{"n_layer": 12, "d_model": 192, "n_head": 6, "n_kv_head": 6, "head_dim": 32, "d_mlp": 384, "vocab_size": 4096, "activation": "swiglu", "norm": "rmsnorm", "norm_place": "out", "norm_eps": 1e-06, "positions": "rope", "rope_base": 10000.0, "rope_fraction": 1.0, "qk_norm": true, "attn_scale": 0.177, "bias": "none", "tie_embeddings": false, "parallel_block": false, "extras": ["capped logits"], "init": "uniform", "init_std_qkv": 0.0361, "init_std_o": 0.00736, "init_std_up": 0.0361, "init_std_down": 0.00736, "init_mimetic": 0.5, "optimizer": "cautious_adamw", "lr": 0.00167, "lr_mult_up": 1.35, "beta1": 0.9, "beta2": 0.98, "lr_head": 0.019, "warmup_steps": 455, "schedule": "wsd", "decay_fraction": 0.902, "decay_shape": "sqrt", "final_lr_fraction": 0.05, "batch_tokens": 16384, "seq_len": 512, "doc_mask": false, "train_tokens": 168600000, "steps": 10291, "dataset": "wikipedia_en"}
Each number is 50 + 12 x the weight over its row's rms, rounded and kept within 0 to 99. Layers, rows and columns count from 0. The size before them is the row's rms in percent of the matrix's.

# o: layer 6 attention output (transposed), 192x192, rms 0.0695, rows 168-191, columns 0-63
# v: layer 6 attention value, 192x192, rms 0.0743, rows 169-191, columns 0-63
# gate: layer 6 MLP gate, 384x192, rms 0.114, rows 0-19, columns 0-63
# up: layer 6 MLP up, 384x192, rms 0.118, rows 0-18, columns 0-63
# down: layer 6 MLP down (transposed), 384x192, rms 0.0812, rows 0-18, columns 0-63
o168 079:44 63 54 67 51 64 38 45 44 47 33 57 39 52 38 58 38 56 54 56 47 67 56 44 48 77 64 81 48 64 67 50 47 63 50 34 43 52 55 51 64 35 48 30 64 42 71 36 37 48 55 50 54 53 54 56 22 45 48 34 42 64 31 57
v169 074:13 52 64 32 36 53 63 39 47 42 61 40 28 45 53 38 39 70 33 52 50 33 42 60 59 54 49 54 75 61 30 23 49 47 52 48 71 60 54 41 54 37 53 57 68 22 54 74 50 35 50 45 44 58 58 52 42 45 40 40 52 51 51 54
o169 071:57 33 59 34 52 55 56 48 44 42 48 51 61 69 68 64 32 25 45 47 61 49 52 36 41 60 44 58 41 50 41 85 57 51 55 45 39 30 49 33 55 80 48 62 68 50 55 66 60 51 78 53 35 40 56 26 42 47 75 41 54 41 42 14
v170 076:32 57 47 58 58 49 59 66 56 21 72 45 65 44 69 51 35 64 58 56 42 53 45 52 55 47 36 55 44 62 45 59 57 57 55 48 62 54 66 54 38 59 32 59 52 54 52 64 62 74 50 39 40 48 61 66 55 56 52 47 51 15 50 55
o170 080:51 37 47 51 74 51 44 45 51 42 22 47 40 30 48 46 59 42 44 64 56 51 73 49 42 53 54 67 63 70 72 39 50 52 51 38 43 49 49 44 50 54 63 41 39 32 57 25 29 34 61 54 57 36 47 36 33 40 53 41 47 75 40 60
v171 084:60 42 54 71 46 54 43 59 44 41 54 33 42 50 43 57 72 52 41 27 52 39 56 50 57 46 59 65 51 62 46 62 43 71 44 46 29 71 46 55 63 53 56 51 37 51 49 45 32 52 57 62 64 62 41 56 59 50 54 56 54 54 48 42
o171 082:35 56 53 51 50 61 57 49 67 53 70 63 46 32 56 46 37 52 65 57 53 35 53 65 42 46 34 37 43 48 61 49 56 42 74 52 38 32 51 58 36 29 59 38 62 61 51 51 44 42 62 45 53 42 57 38 57 49 46 50 46 36 74 57
v172 082:13 60 82 45 63 75 29 54 58 45 42 72 47 37 25 39 43 64 39 56 55 42 45 63 58 36 56 70 64 50 62 57 48 55 44 33 39 54 49 52 57 22 53 52 31 25 54 57 41 64 35 46 79 77 44 53 51 52 52 54 30 63 63 39
o172 081:60 41 68 52 53 30 68 27 59 63 64 51 49 56 58 52 45 46 38 44 68 55 51 32 44 43 49 59 41 71 36 58 40 45 66 57 39 42 47 45 45 46 51 53 63 61 39 65 44 55 38 35 49 52 79 48 62 42 50 45 49 43 38 35
v173 086:37 35 63 32 32 53 52 30 41 46 51 54 36 62 41 46 55 63 52 51 56 46 43 40 46 46 43 58 81 45 38 53 64 35 59 65 42 44 51 53 62 58 74 42 46 42 33 58 39 62 42 44 36 53 67 57 67 40 42 48 60 41 67 50
o173 089:57 67 44 67 48 57 53 58 57 35 58 63 43 60 67 57 29 53 37 56 62 36 43 37 68 56 45 62 35 65 48 61 43 35 47 40 41 46 49 34 34 55 37 64 64 64 73 67 67 53 57 59 51 57 58 47 52 35 70 39 36 41 52 31
v174 084:47 48 08 59 50 57 47 52 54 47 69 58 45 56 50 49 64 53 51 44 57 43 48 52 61 46 46 42 64 41 39 56 65 49 67 66 54 50 56 48 46 47 35 75 46 32 53 44 51 65 56 44 23 55 62 53 39 63 51 52 46 36 52 69
o174 085:51 51 61 49 70 55 41 66 58 42 35 46 58 37 51 60 40 62 42 59 53 42 64 37 38 45 62 65 36 59 56 31 33 60 40 55 62 62 42 66 60 44 69 35 49 44 38 44 47 47 56 61 82 49 52 43 31 48 55 49 39 62 48 45
v175 068:60 46 54 63 55 61 63 42 45 79 39 40 50 55 28 56 61 47 52 35 54 67 51 52 43 51 43 55 59 64 40 38 45 46 43 66 20 40 52 45 50 51 47 35 50 75 51 33 42 27 34 68 83 55 41 51 47 56 65 40 65 62 60 30
o175 068:61 57 61 55 26 41 33 53 30 48 62 65 56 77 41 56 50 50 56 47 32 47 21 71 65 54 47 30 48 20 40 63 53 49 46 41 45 48 53 43 51 28 35 60 61 39 60 74 78 57 57 43 30 45 46 51 72 61 40 62 43 47 52 62
v176 085:53 49 36 52 64 36 48 40 83 47 82 36 38 64 50 47 72 50 52 48 51 51 47 36 52 55 67 36 47 73 45 44 55 60 47 31 56 43 51 48 51 50 68 50 59 61 70 27 66 31 67 67 61 22 41 61 49 50 49 59 65 53 45 55
o176 085:36 49 38 41 59 65 55 55 54 44 46 78 53 33 56 70 55 54 54 65 59 23 62 75 48 54 42 41 40 57 60 60 55 55 62 63 34 47 48 65 40 48 47 51 60 50 43 49 28 61 33 44 55 81 56 64 39 67 57 45 42 52 64 63
v177 073:58 39 46 39 29 46 63 44 47 60 40 81 32 38 23 59 45 47 57 55 51 59 33 65 51 44 45 40 55 66 38 51 53 29 33 65 38 60 49 57 50 42 50 47 75 45 37 52 43 39 30 46 41 68 52 41 62 44 57 34 58 54 54 34
o177 074:66 52 53 47 55 49 39 62 24 56 57 35 64 52 60 40 45 52 50 44 30 49 34 31 44 49 34 34 39 26 31 53 52 43 52 40 69 42 51 37 46 51 40 51 38 41 64 75 82 59 69 52 43 26 52 41 64 45 59 61 50 33 44 49
v178 071:55 35 37 30 36 40 39 59 61 32 40 45 59 39 35 58 48 65 63 46 48 44 42 60 66 70 40 64 34 64 46 30 50 39 36 28 60 51 47 49 60 32 48 52 58 30 44 46 30 66 53 40 21 46 39 52 61 43 24 45 62 47 55 58
o178 067:60 41 34 57 56 49 81 43 31 62 59 61 49 60 63 44 71 37 34 62 62 31 40 25 64 32 54 41 64 56 57 62 61 36 47 51 41 46 57 26 49 96 46 51 40 65 34 50 57 44 49 63 51 45 32 35 53 41 80 59 48 59 60 37
v179 080:66 65 39 65 66 58 49 66 58 67 53 26 47 49 60 59 46 47 58 63 54 80 45 42 44 47 58 60 54 38 30 59 54 55 47 64 46 43 55 66 34 68 73 64 35 31 56 50 36 41 76 52 57 28 52 47 41 58 82 62 53 48 34 59
o179 073:36 39 47 54 40 55 31 59 49 36 54 63 56 51 49 68 33 68 48 29 59 41 43 64 52 65 49 34 40 39 58 42 46 66 32 30 60 71 62 77 54 22 49 41 57 31 37 45 52 37 41 55 46 60 39 71 39 54 31 58 42 57 63 50
v180 086:61 51 44 38 17 59 49 43 14 78 36 76 34 53 48 53 44 55 68 40 53 46 47 75 49 31 41 40 59 54 58 42 61 39 41 72 43 49 58 43 68 44 44 54 47 45 46 51 50 58 21 58 18 81 60 39 44 54 37 40 44 30 47 59
o180 085:57 53 59 45 52 35 33 66 61 39 56 36 67 29 50 52 35 54 48 40 46 51 38 22 54 58 42 44 42 37 33 59 43 41 39 55 61 44 53 46 47 49 48 52 63 55 50 86 62 48 77 56 59 28 54 41 45 52 54 54 57 55 49 14
v181 084:54 51 44 35 44 55 42 41 62 29 76 47 54 35 59 43 51 77 38 50 58 42 45 46 61 48 59 55 46 54 43 29 34 45 44 30 44 25 49 58 48 25 51 49 53 63 62 47 60 44 48 48 71 53 34 52 69 47 46 44 49 19 72 40
o181 079:32 47 62 43 66 48 50 74 42 85 39 54 47 69 50 31 64 39 42 60 47 40 61 52 46 36 19 50 49 66 55 67 63 31 48 63 35 54 50 33 41 70 61 39 42 40 70 51 45 52 66 60 37 46 60 53 51 50 63 36 46 71 48 70
v182 088:38 58 25 63 45 45 56 45 37 54 39 82 78 70 49 39 55 37 68 55 50 66 47 51 42 37 54 46 40 50 61 61 78 47 46 62 41 47 58 51 49 56 42 54 55 61 47 45 61 77 40 52 23 39 58 52 61 57 68 42 64 37 40 69
o182 086:62 60 48 52 72 50 46 49 64 28 35 24 35 26 35 52 68 70 43 64 30 48 37 45 69 50 57 50 58 49 61 20 35 63 54 43 63 61 46 48 27 49 56 48 46 55 43 34 56 52 49 56 74 45 39 55 50 53 41 35 49 55 36 52
v183 093:55 63 64 70 53 32 37 56 49 63 56 33 60 45 59 71 26 51 57 41 50 46 51 56 58 57 39 52 32 52 47 54 55 37 48 34 52 53 50 57 53 33 43 54 44 55 45 52 76 44 44 54 58 44 63 37 51 45 42 60 39 35 48 45
o183 090:40 50 48 59 55 51 54 54 49 59 48 50 33 42 61 43 60 55 39 67 32 44 31 57 51 42 55 47 76 56 52 46 62 48 51 40 53 67 48 53 43 56 49 57 55 39 59 38 21 50 50 54 50 41 56 64 47 61 54 38 58 63 37 54
v184 077:55 52 46 48 39 40 54 66 31 37 45 52 60 42 65 52 32 47 68 65 55 59 59 59 60 72 50 24 57 63 47 48 61 43 64 52 58 56 53 56 52 60 42 42 55 52 39 71 57 48 36 39 30 49 80 45 47 52 35 50 39 37 65 63
o184 077:69 51 46 47 60 46 35 48 48 51 35 51 50 31 49 43 52 56 47 57 50 47 59 23 50 28 56 77 41 74 70 61 54 59 41 40 62 48 42 39 55 59 63 53 29 63 54 36 40 50 54 59 53 44 47 41 32 44 51 53 64 61 46 34
v185 076:39 50 46 59 72 48 47 75 53 26 56 37 49 45 69 52 53 42 41 58 51 41 55 52 72 48 20 50 69 47 64 57 61 48 70 53 72 65 44 47 34 49 39 53 62 38 50 43 48 53 59 33 38 61 64 61 43 41 51 62 42 34 53 71
o185 077:49 46 42 53 66 62 60 35 52 53 40 61 47 34 52 51 40 44 49 69 66 56 69 44 30 47 70 69 36 79 57 41 55 55 54 50 48 45 45 52 70 57 62 56 37 56 59 24 31 43 44 50 64 52 59 43 37 38 58 35 48 53 47 43
v186 074:73 37 70 74 65 48 55 44 50 51 45 56 65 61 42 44 36 57 32 29 44 60 55 56 44 37 39 56 41 42 71 51 38 50 57 51 61 49 59 59 43 47 49 47 58 34 60 41 82 62 63 60 68 65 66 45 48 64 76 66 30 58 54 39
o186 074:14 63 69 54 60 51 53 53 64 60 65 23 43 53 37 59 49 48 59 49 36 52 44 53 18 58 56 54 60 40 43 37 61 59 61 66 33 34 54 44 54 35 40 37 42 46 44 43 46 38 42 53 56 25 58 34 60 65 42 38 54 51 29 56
v187 080:71 49 36 65 57 54 43 59 26 63 41 36 43 37 56 50 19 37 57 51 49 68 45 56 47 49 48 30 37 32 39 48 68 46 46 61 73 54 47 64 58 46 27 53 47 38 35 56 54 48 38 46 50 44 54 52 35 51 32 48 54 51 42 46
o187 080:74 50 60 46 36 39 35 45 62 38 51 46 56 38 66 50 26 68 56 32 45 46 39 37 50 53 55 58 67 56 59 46 42 64 27 39 50 84 39 48 61 28 68 57 43 48 55 64 51 50 66 53 57 45 61 37 42 47 48 65 49 50 31 34
v188 073:40 57 36 51 66 46 36 71 62 24 85 38 63 66 57 30 52 60 55 59 45 65 48 48 58 55 46 56 49 47 57 53 48 62 62 55 56 43 51 51 25 50 47 47 27 36 48 40 67 63 59 29 33 35 50 67 49 43 32 62 36 36 64 55
o188 073:44 46 50 51 69 52 68 35 51 54 26 60 44 21 46 53 48 53 40 56 72 43 81 34 48 36 57 66 51 82 73 42 50 48 64 39 45 51 54 60 51 58 67 44 48 42 55 28 24 46 51 60 68 52 54 57 33 45 60 37 45 83 43 49
v189 070:55 57 36 43 30 48 25 40 61 50 54 53 53 59 46 49 84 32 51 67 46 44 55 52 46 66 62 49 65 39 60 65 63 47 29 41 54 55 51 46 63 60 28 28 63 49 46 59 54 78 42 60 38 33 52 55 30 52 44 45 61 58 47 52
o189 070:53 66 57 60 53 67 54 58 66 39 51 72 43 32 59 53 22 59 47 56 54 44 54 51 49 40 38 69 52 59 42 47 37 59 61 71 58 52 34 52 53 36 58 69 54 78 30 48 44 54 56 41 74 78 62 51 39 61 52 61 46 26 61 55
v190 081:43 43 44 47 68 28 64 41 74 50 76 58 51 32 41 56 65 55 50 54 55 43 46 54 58 58 64 68 55 57 52 42 18 45 36 20 39 57 63 46 54 35 60 41 64 49 67 37 38 25 63 42 31 28 54 59 56 41 56 53 61 61 38 59
o190 079:40 51 43 28 54 57 61 47 29 70 45 58 47 59 63 34 59 34 42 75 58 33 49 63 48 41 26 27 30 64 44 53 73 27 71 68 55 40 55 47 43 92 52 56 56 64 54 44 66 55 32 66 45 71 30 71 62 50 64 49 41 45 78 63
v191 079:21 33 48 32 50 66 34 50 70 41 35 57 39 25 43 45 44 71 44 58 58 57 52 44 52 51 33 56 60 67 50 39 39 72 67 41 48 35 48 56 55 40 64 60 41 34 57 67 33 57 41 40 52 61 56 55 42 51 30 41 39 63 51 29
o191 078:64 52 58 56 39 42 77 50 52 70 57 58 51 76 71 58 43 40 38 67 72 36 48 48 56 43 52 55 40 56 39 61 47 34 42 57 57 48 41 37 52 46 55 47 52 48 61 48 63 57 39 32 42 69 74 44 59 26 63 45 45 32 66 54
gate0 097:64 63 34 57 44 58 60 43 58 42 36 60 44 45 57 57 36 48 51 47 46 32 56 43 58 49 27 42 53 46 67 38 45 45 27 60 42 40 67 73 69 49 57 46 37 54 58 48 53 32 48 63 38 42 71 48 53 43 53 65 45 34 53 58
up0 097:56 54 30 77 45 48 46 51 54 47 57 55 34 61 60 61 56 54 60 43 49 37 48 44 46 45 27 66 69 53 68 23 45 45 46 56 43 48 57 68 48 60 38 41 49 41 34 24 48 47 62 54 62 40 55 48 75 48 57 60 45 36 28 49
down0 097:40 45 57 38 67 43 29 53 65 63 42 65 62 50 37 62 43 44 33 46 56 79 42 63 46 40 78 49 45 53 62 59 51 68 62 66 51 40 47 45 55 45 33 46 65 58 37 62 56 51 44 31 55 31 61 47 51 74 28 47 58 60 51 38
gate1 099:49 48 53 67 43 46 52 53 29 46 52 37 53 44 52 41 35 61 40 44 37 48 32 59 46 30 66 46 52 60 34 53 40 44 67 71 67 52 52 42 49 58 21 56 63 42 52 38 48 53 51 32 62 59 23 26 39 55 39 69 51 58 62 17
up1 099:59 59 55 55 39 39 66 50 40 42 40 55 57 45 38 50 46 53 53 60 45 66 55 64 67 34 77 31 19 49 54 67 41 50 58 33 49 60 54 56 58 65 52 72 52 47 54 75 80 40 43 49 36 46 40 37 39 60 73 30 39 62 52 65
down1 102:35 46 50 48 57 54 45 40 40 49 43 54 39 54 71 21 67 47 49 19 39 58 40 59 53 43 42 64 26 43 24 46 56 53 58 73 77 51 63 45 30 33 30 61 24 52 37 47 27 54 46 50 55 43 40 37 46 49 63 50 74 53 48 53
gate2 098:49 72 55 43 38 59 27 61 35 31 53 59 60 24 54 61 47 48 46 48 37 44 59 43 43 57 37 72 26 66 58 31 48 56 39 60 54 40 46 28 48 52 48 67 27 36 54 60 42 50 39 60 43 85 25 51 54 57 53 58 54 47 36 80
up2 093:48 50 74 64 50 70 37 54 54 39 63 29 56 61 46 54 48 48 45 45 48 33 69 31 46 71 37 55 46 49 57 77 36 53 43 62 67 64 19 30 48 63 65 62 53 45 38 40 43 46 58 56 53 49 56 37 40 49 54 49 53 46 38 45
down2 095:41 44 50 48 42 20 67 62 60 51 71 51 68 42 51 46 60 39 57 57 54 40 23 56 55 42 63 48 38 37 48 43 62 27 79 50 64 33 38 55 42 29 31 40 54 50 60 59 68 34 61 55 44 71 52 59 57 47 24 46 43 41 66 60
gate3 098:42 41 56 75 65 49 63 53 49 55 53 34 42 39 61 45 42 52 40 58 50 44 61 36 55 65 56 68 38 33 67 55 45 30 51 55 62 46 54 61 45 47 55 56 66 32 53 43 47 46 60 31 45 43 25 47 46 67 42 74 45 62 52 42
up3 096:28 50 61 57 50 42 40 41 48 37 68 49 59 72 38 37 61 60 53 44 60 50 65 43 58 60 42 36 41 59 49 56 58 55 71 55 70 51 61 38 36 62 62 48 57 45 65 40 47 51 50 61 67 35 24 59 51 38 45 31 34 49 62 49
down3 095:44 45 56 40 49 40 41 37 42 29 69 60 27 45 48 28 57 45 53 44 87 38 66 77 40 32 46 53 58 53 33 24 52 62 42 55 34 28 50 40 61 65 38 46 56 63 44 53 50 59 55 53 48 64 72 44 46 58 43 46 63 55 35 56
gate4 105:58 71 61 50 46 48 40 58 54 53 43 67 30 44 54 51 48 34 57 32 40 52 76 75 38 38 42 50 32 30 63 60 58 64 40 58 52 58 49 52 21 27 62 46 58 50 60 14 42 37 61 67 28 52 29 27 50 55 58 59 55 36 62 49
up4 104:65 56 50 77 69 26 32 52 60 41 65 64 49 51 52 61 43 40 57 54 66 62 72 61 57 53 65 55 25 36 42 52 47 47 44 45 66 39 70 46 56 49 40 47 53 44 38 46 53 37 59 74 36 36 45 44 61 64 79 67 52 47 39 45
down4 105:45 56 48 38 66 89 66 55 30 49 51 61 48 36 40 52 46 51 43 44 52 43 54 59 35 44 43 46 52 43 57 36 48 46 50 64 46 59 44 42 28 33 53 52 53 73 65 59 55 44 43 10 51 41 65 55 61 55 35 47 58 62 60 44
gate5 098:57 61 60 43 50 47 52 40 50 60 35 60 45 44 51 41 39 52 55 45 34 48 58 59 55 48 62 34 72 77 51 49 56 58 48 73 63 53 49 42 54 33 45 54 48 54 27 52 48 68 49 48 53 63 27 37 65 55 51 62 45 29 52 36
up5 092:52 26 39 51 56 63 68 44 55 50 61 42 48 40 57 61 45 56 55 48 55 31 46 56 31 42 32 63 22 56 55 40 45 14 51 32 48 59 54 59 51 60 56 42 50 65 74 48 55 55 53 69 40 29 36 52 41 44 52 58 41 72 37 51
down5 101:73 52 60 45 47 55 69 57 60 40 57 51 26 59 43 42 27 36 44 70 77 40 56 70 51 77 58 42 67 41 52 69 64 40 35 56 63 34 53 49 67 66 64 50 56 49 48 25 47 56 47 55 64 54 51 43 42 72 44 50 67 29 52 46
gate6 098:47 54 69 48 58 42 44 50 55 50 40 47 80 49 41 54 42 45 26 50 38 59 60 42 50 37 49 57 74 69 26 59 40 46 66 50 48 46 37 46 45 51 60 56 40 29 56 59 58 43 50 43 57 44 55 43 46 59 53 93 37 33 54 48
up6 103:58 31 48 55 29 49 33 28 51 20 50 59 52 80 34 53 43 48 50 34 52 57 62 49 40 39 50 43 33 48 66 58 43 71 46 61 31 41 35 37 57 47 67 63 67 45 47 45 60 54 61 51 57 57 57 42 57 59 42 36 44 34 70 51
down6 102:48 66 56 71 64 32 41 66 47 71 50 25 60 44 55 60 46 64 48 40 43 50 45 34 45 57 37 58 56 65 44 53 42 56 55 56 32 39 58 60 33 68 42 62 37 46 47 48 54 56 52 57 30 37 54 41 66 46 38 65 59 66 47 60
gate7 098:46 55 33 37 67 67 40 40 53 53 52 26 46 47 31 46 38 73 49 47 39 65 52 62 55 49 41 47 61 50 45 53 61 54 48 63 70 82 49 46 49 56 38 41 34 52 75 65 25 45 73 44 57 56 55 24 41 56 56 50 54 42 38 61
up7 098:40 53 69 50 37 50 44 66 54 47 45 56 50 37 53 62 57 47 67 35 52 42 35 39 41 60 56 54 47 35 63 49 45 52 31 48 43 50 53 36 50 61 48 52 67 46 58 69 51 52 37 54 50 39 49 56 43 52 46 77 47 28 40 59
down7 097:53 48 63 40 71 47 51 55 43 65 66 62 57 75 44 69 32 42 50 38 45 52 51 54 63 32 48 87 44 60 61 57 58 39 66 66 36 38 36 61 34 72 40 47 59 54 39 51 71 31 40 46 45 53 56 56 35 69 65 52 46 57 74 47
gate8 099:51 73 52 63 34 61 36 54 52 64 60 58 26 55 38 50 56 61 40 43 38 47 51 58 41 45 17 72 40 27 54 57 61 59 35 44 66 59 43 52 57 54 50 40 68 31 80 56 47 58 61 21 53 23 50 37 59 67 69 64 67 57 51 54
up8 102:48 37 48 48 64 33 64 57 45 59 43 40 67 37 70 44 60 36 51 75 47 57 71 39 62 82 61 54 62 75 41 46 40 45 67 48 46 47 28 57 38 45 43 57 56 64 54 43 47 41 38 71 50 69 68 81 67 51 46 39 52 44 46 30
down8 101:63 45 51 46 54 39 58 54 23 49 46 38 69 51 17 57 80 51 55 61 61 68 44 51 74 50 70 72 41 25 48 55 62 62 18 37 54 50 47 43 36 58 58 21 51 47 61 59 60 35 46 55 54 60 20 58 48 63 33 43 36 43 48 69
gate9 098:50 76 54 58 72 48 53 40 55 50 28 63 30 57 71 66 34 27 60 50 40 69 51 58 53 32 34 43 63 54 78 36 55 32 51 28 57 49 38 51 37 36 48 60 45 33 60 56 43 31 61 48 45 41 23 42 64 48 46 67 48 49 27 72
up9 092:43 34 66 59 44 38 45 32 45 51 47 52 51 59 27 73 27 41 48 62 49 61 50 51 65 62 49 42 63 38 72 45 38 76 55 47 65 30 42 39 50 14 56 54 40 39 45 52 64 34 71 62 50 34 26 50 38 38 34 40 46 61 56 57
down9 094:45 42 34 40 49 60 42 50 47 54 43 49 38 30 52 48 41 50 52 61 60 24 66 56 51 60 46 57 47 26 22 48 64 55 60 61 53 68 57 46 42 80 31 28 51 42 47 39 25 71 25 49 41 38 31 69 48 65 52 60 58 40 59 36
gate10 101:60 85 50 48 51 23 40 45 65 43 53 61 52 53 61 63 44 45 53 44 52 56 59 55 44 58 45 38 36 46 50 70 55 54 41 54 81 60 55 40 28 45 52 50 41 36 71 40 48 58 79 58 47 35 36 52 64 71 54 61 50 49 57 59
up10 101:61 52 55 46 37 49 41 46 79 46 32 42 49 43 55 50 33 48 42 51 45 82 75 43 35 43 25 67 36 19 49 60 48 43 57 45 37 76 47 43 25 68 43 48 59 54 61 43 44 27 54 61 45 45 60 52 38 55 61 37 28 36 34 62
down10 099:57 50 38 51 45 58 53 77 27 52 48 31 41 53 37 46 56 47 29 32 54 34 57 51 59 39 47 50 43 66 45 44 39 54 58 79 49 40 33 26 67 52 39 27 51 45 60 47 67 54 45 62 45 36 57 41 44 25 49 49 61 56 55 34
gate11 101:61 40 67 47 52 59 40 56 29 47 21 49 59 57 35 63 44 52 46 46 29 42 52 34 47 48 54 43 46 42 61 43 49 46 47 74 37 33 30 45 74 52 52 45 45 41 76 27 56 58 56 52 39 58 36 49 58 45 68 60 60 64 51 41
up11 099:56 47 29 66 58 52 46 46 53 31 49 51 62 83 56 27 68 58 40 59 41 59 33 35 51 65 56 52 53 43 62 37 50 20 65 49 49 31 49 46 44 70 53 51 47 26 28 58 54 49 52 32 48 44 48 60 49 46 41 45 55 64 80 81
down11 105:49 31 73 55 44 62 46 37 45 60 56 43 52 49 32 45 30 18 36 37 54 41 44 47 60 51 58 63 53 81 45 52 53 49 75 27 40 70 60 39 70 65 44 57 72 53 40 45 60 51 48 25 38 51 35 35 52 42 70 58 57 63 62 56
gate12 098:55 39 62 49 45 52 57 46 52 47 62 50 45 57 37 48 49 40 33 52 54 49 19 62 51 46 39 46 37 44 28 50 56 53 59 39 44 58 34 60 47 40 39 54 50 69 66 28 54 39 67 66 58 37 41 33 66 75 32 53 48 49 66 75
up12 096:52 53 70 22 47 66 60 44 33 58 60 47 56 47 38 60 42 35 69 23 55 60 42 53 41 55 37 33 35 62 43 52 53 35 54 54 34 40 57 49 59 60 36 69 48 57 51 61 63 37 40 42 38 33 55 46 58 57 37 57 53 59 38 64
down12 098:52 52 55 53 56 31 49 50 66 62 65 65 74 70 50 67 59 46 51 83 49 43 56 42 57 60 68 86 63 55 44 42 51 61 47 50 49 47 53 47 38 54 42 14 56 50 53 42 54 56 63 43 57 54 43 56 35 54 67 52 51 32 96 46
gate13 097:42 58 29 48 45 64 38 46 41 61 58 66 50 47 37 63 43 37 37 42 44 44 55 47 33 51 59 39 46 48 35 45 54 57 37 37 47 52 53 62 45 29 52 48 37 43 85 59 60 43 46 57 42 38 53 33 73 56 30 46 46 74 56 41
up13 104:59 42 61 65 50 42 55 56 68 44 49 49 52 62 52 36 44 59 50 45 42 59 56 69 45 44 52 63 65 29 51 41 48 49 60 50 57 43 37 35 53 69 46 46 64 49 37 54 65 40 58 55 51 65 57 49 28 46 65 54 47 22 49 56
down13 101:40 74 38 79 49 47 65 65 38 23 58 44 47 67 38 19 67 62 47 51 53 52 71 63 64 55 49 56 41 45 54 49 32 69 44 28 70 46 27 40 51 55 33 42 62 34 58 51 36 21 55 52 66 73 48 49 52 45 59 60 42 71 57 70
gate14 098:47 60 50 51 79 52 41 43 66 53 59 35 58 31 59 45 40 49 49 45 46 51 40 65 55 62 46 62 64 51 41 56 27 64 48 41 58 35 34 58 65 70 55 52 46 63 64 54 40 49 48 30 67 68 64 13 46 59 54 56 56 47 62 40
up14 094:38 36 53 41 52 40 38 50 68 45 45 43 56 51 34 33 38 71 43 33 48 24 57 78 33 48 54 60 64 67 41 57 52 76 44 49 76 47 47 56 40 74 55 45 49 40 42 57 50 43 75 59 47 63 72 46 54 50 73 71 37 26 50 62
down14 095:61 78 49 64 51 54 45 35 36 51 70 50 45 52 69 48 56 55 56 48 50 49 59 24 47 56 15 51 45 47 31 49 30 46 56 41 53 35 48 45 53 45 64 47 58 39 73 47 57 49 49 40 55 39 53 55 72 26 49 52 44 65 54 58
gate15 100:69 46 60 55 45 57 54 31 36 46 41 48 24 65 46 57 51 56 46 53 47 49 42 75 66 46 26 61 47 53 71 69 60 55 34 40 47 55 66 51 59 42 58 59 54 49 72 27 55 54 60 47 37 47 37 52 66 53 65 54 65 36 48 60
up15 098:53 49 53 33 61 53 19 50 55 67 36 46 71 53 37 60 56 62 54 71 44 52 38 60 51 47 58 44 41 72 28 35 27 60 58 63 63 47 33 49 39 80 52 36 47 23 47 48 48 68 58 65 55 50 50 46 55 45 52 66 53 34 57 55
down15 100:59 56 45 39 45 53 66 51 24 43 65 48 50 47 34 63 76 44 52 42 30 49 49 45 35 56 56 47 40 46 54 62 43 41 39 38 51 62 50 42 36 50 29 57 47 65 66 52 43 54 40 42 51 56 23 67 55 31 42 53 47 44 24 53
gate16 095:45 43 64 30 58 47 60 55 68 39 39 57 55 45 55 35 44 50 55 35 34 33 56 52 68 33 41 48 65 58 41 59 57 53 51 47 37 37 55 50 53 42 40 54 60 46 66 58 45 58 62 40 68 37 40 44 67 56 55 70 64 52 54 32
up16 096:31 44 55 44 67 80 56 54 50 40 61 47 48 42 45 41 32 57 51 45 42 49 65 60 58 38 59 32 43 54 61 52 49 69 41 82 52 52 49 41 50 73 06 59 69 60 61 42 32 64 72 53 52 52 67 47 39 53 69 64 59 57 66 50
down16 099:64 57 43 81 56 42 73 39 57 51 62 53 74 60 48 61 59 62 35 43 44 43 67 57 41 24 40 46 65 45 43 06 43 42 57 44 53 47 76 51 61 43 55 55 60 31 52 42 41 52 35 59 54 46 54 49 35 47 57 57 59 43 49 39
gate17 103:77 58 39 70 40 47 37 60 24 35 60 70 51 66 32 60 55 35 40 47 45 80 72 80 35 49 36 56 42 55 55 34 51 62 59 30 54 56 51 59 47 28 67 42 59 54 56 60 65 47 61 47 35 57 65 38 36 59 56 52 63 68 50 69
up17 100:42 63 51 62 31 40 49 45 43 63 68 42 49 45 43 56 51 61 38 54 34 27 50 41 53 53 59 49 54 51 51 47 49 46 55 56 53 51 32 26 70 56 52 52 35 45 44 65 39 72 56 44 45 57 58 52 42 40 18 47 65 20 58 28
down17 099:54 51 63 43 61 43 53 53 71 49 48 52 61 55 53 37 54 25 52 66 61 51 59 23 53 59 34 32 49 51 61 63 48 34 53 41 44 56 37 65 33 43 60 63 65 51 51 53 34 53 47 58 38 36 55 55 47 68 38 43 33 66 32 62
gate18 103:50 69 43 56 62 56 49 46 57 53 43 62 41 42 63 48 37 44 40 67 57 27 40 58 26 41 18 60 58 39 47 70 57 58 54 32 37 37 68 59 33 28 51 48 52 45 58 57 26 45 69 55 54 62 27 41 62 45 41 61 39 74 54 53
up18 099:72 43 41 46 57 75 51 70 66 57 46 42 42 36 77 68 64 26 18 46 60 53 36 46 38 44 29 71 68 47 74 55 52 46 65 56 49 64 46 51 31 36 38 41 47 41 50 70 41 50 57 51 54 64 43 50 55 42 47 55 49 63 21 56
down18 101:57 65 68 47 47 30 62 38 33 50 74 65 54 58 25 34 41 54 54 62 24 48 63 51 54 52 39 30 32 59 42 40 68 58 51 57 41 84 41 40 50 53 52 53 43 53 52 56 59 65 38 38 56 35 45 64 48 68 36 62 41 35 54 65
gate19 102:46 44 68 43 63 57 40 47 24 37 41 54 46 40 40 58 33 41 49 47 49 41 50 77 61 38 35 61 28 34 58 35 48 57 66 51 52 71 57 69 58 36 41 50 67 45 48 54 42 42 38 60 26 42 46 42 43 50 65 54 50 56 48 63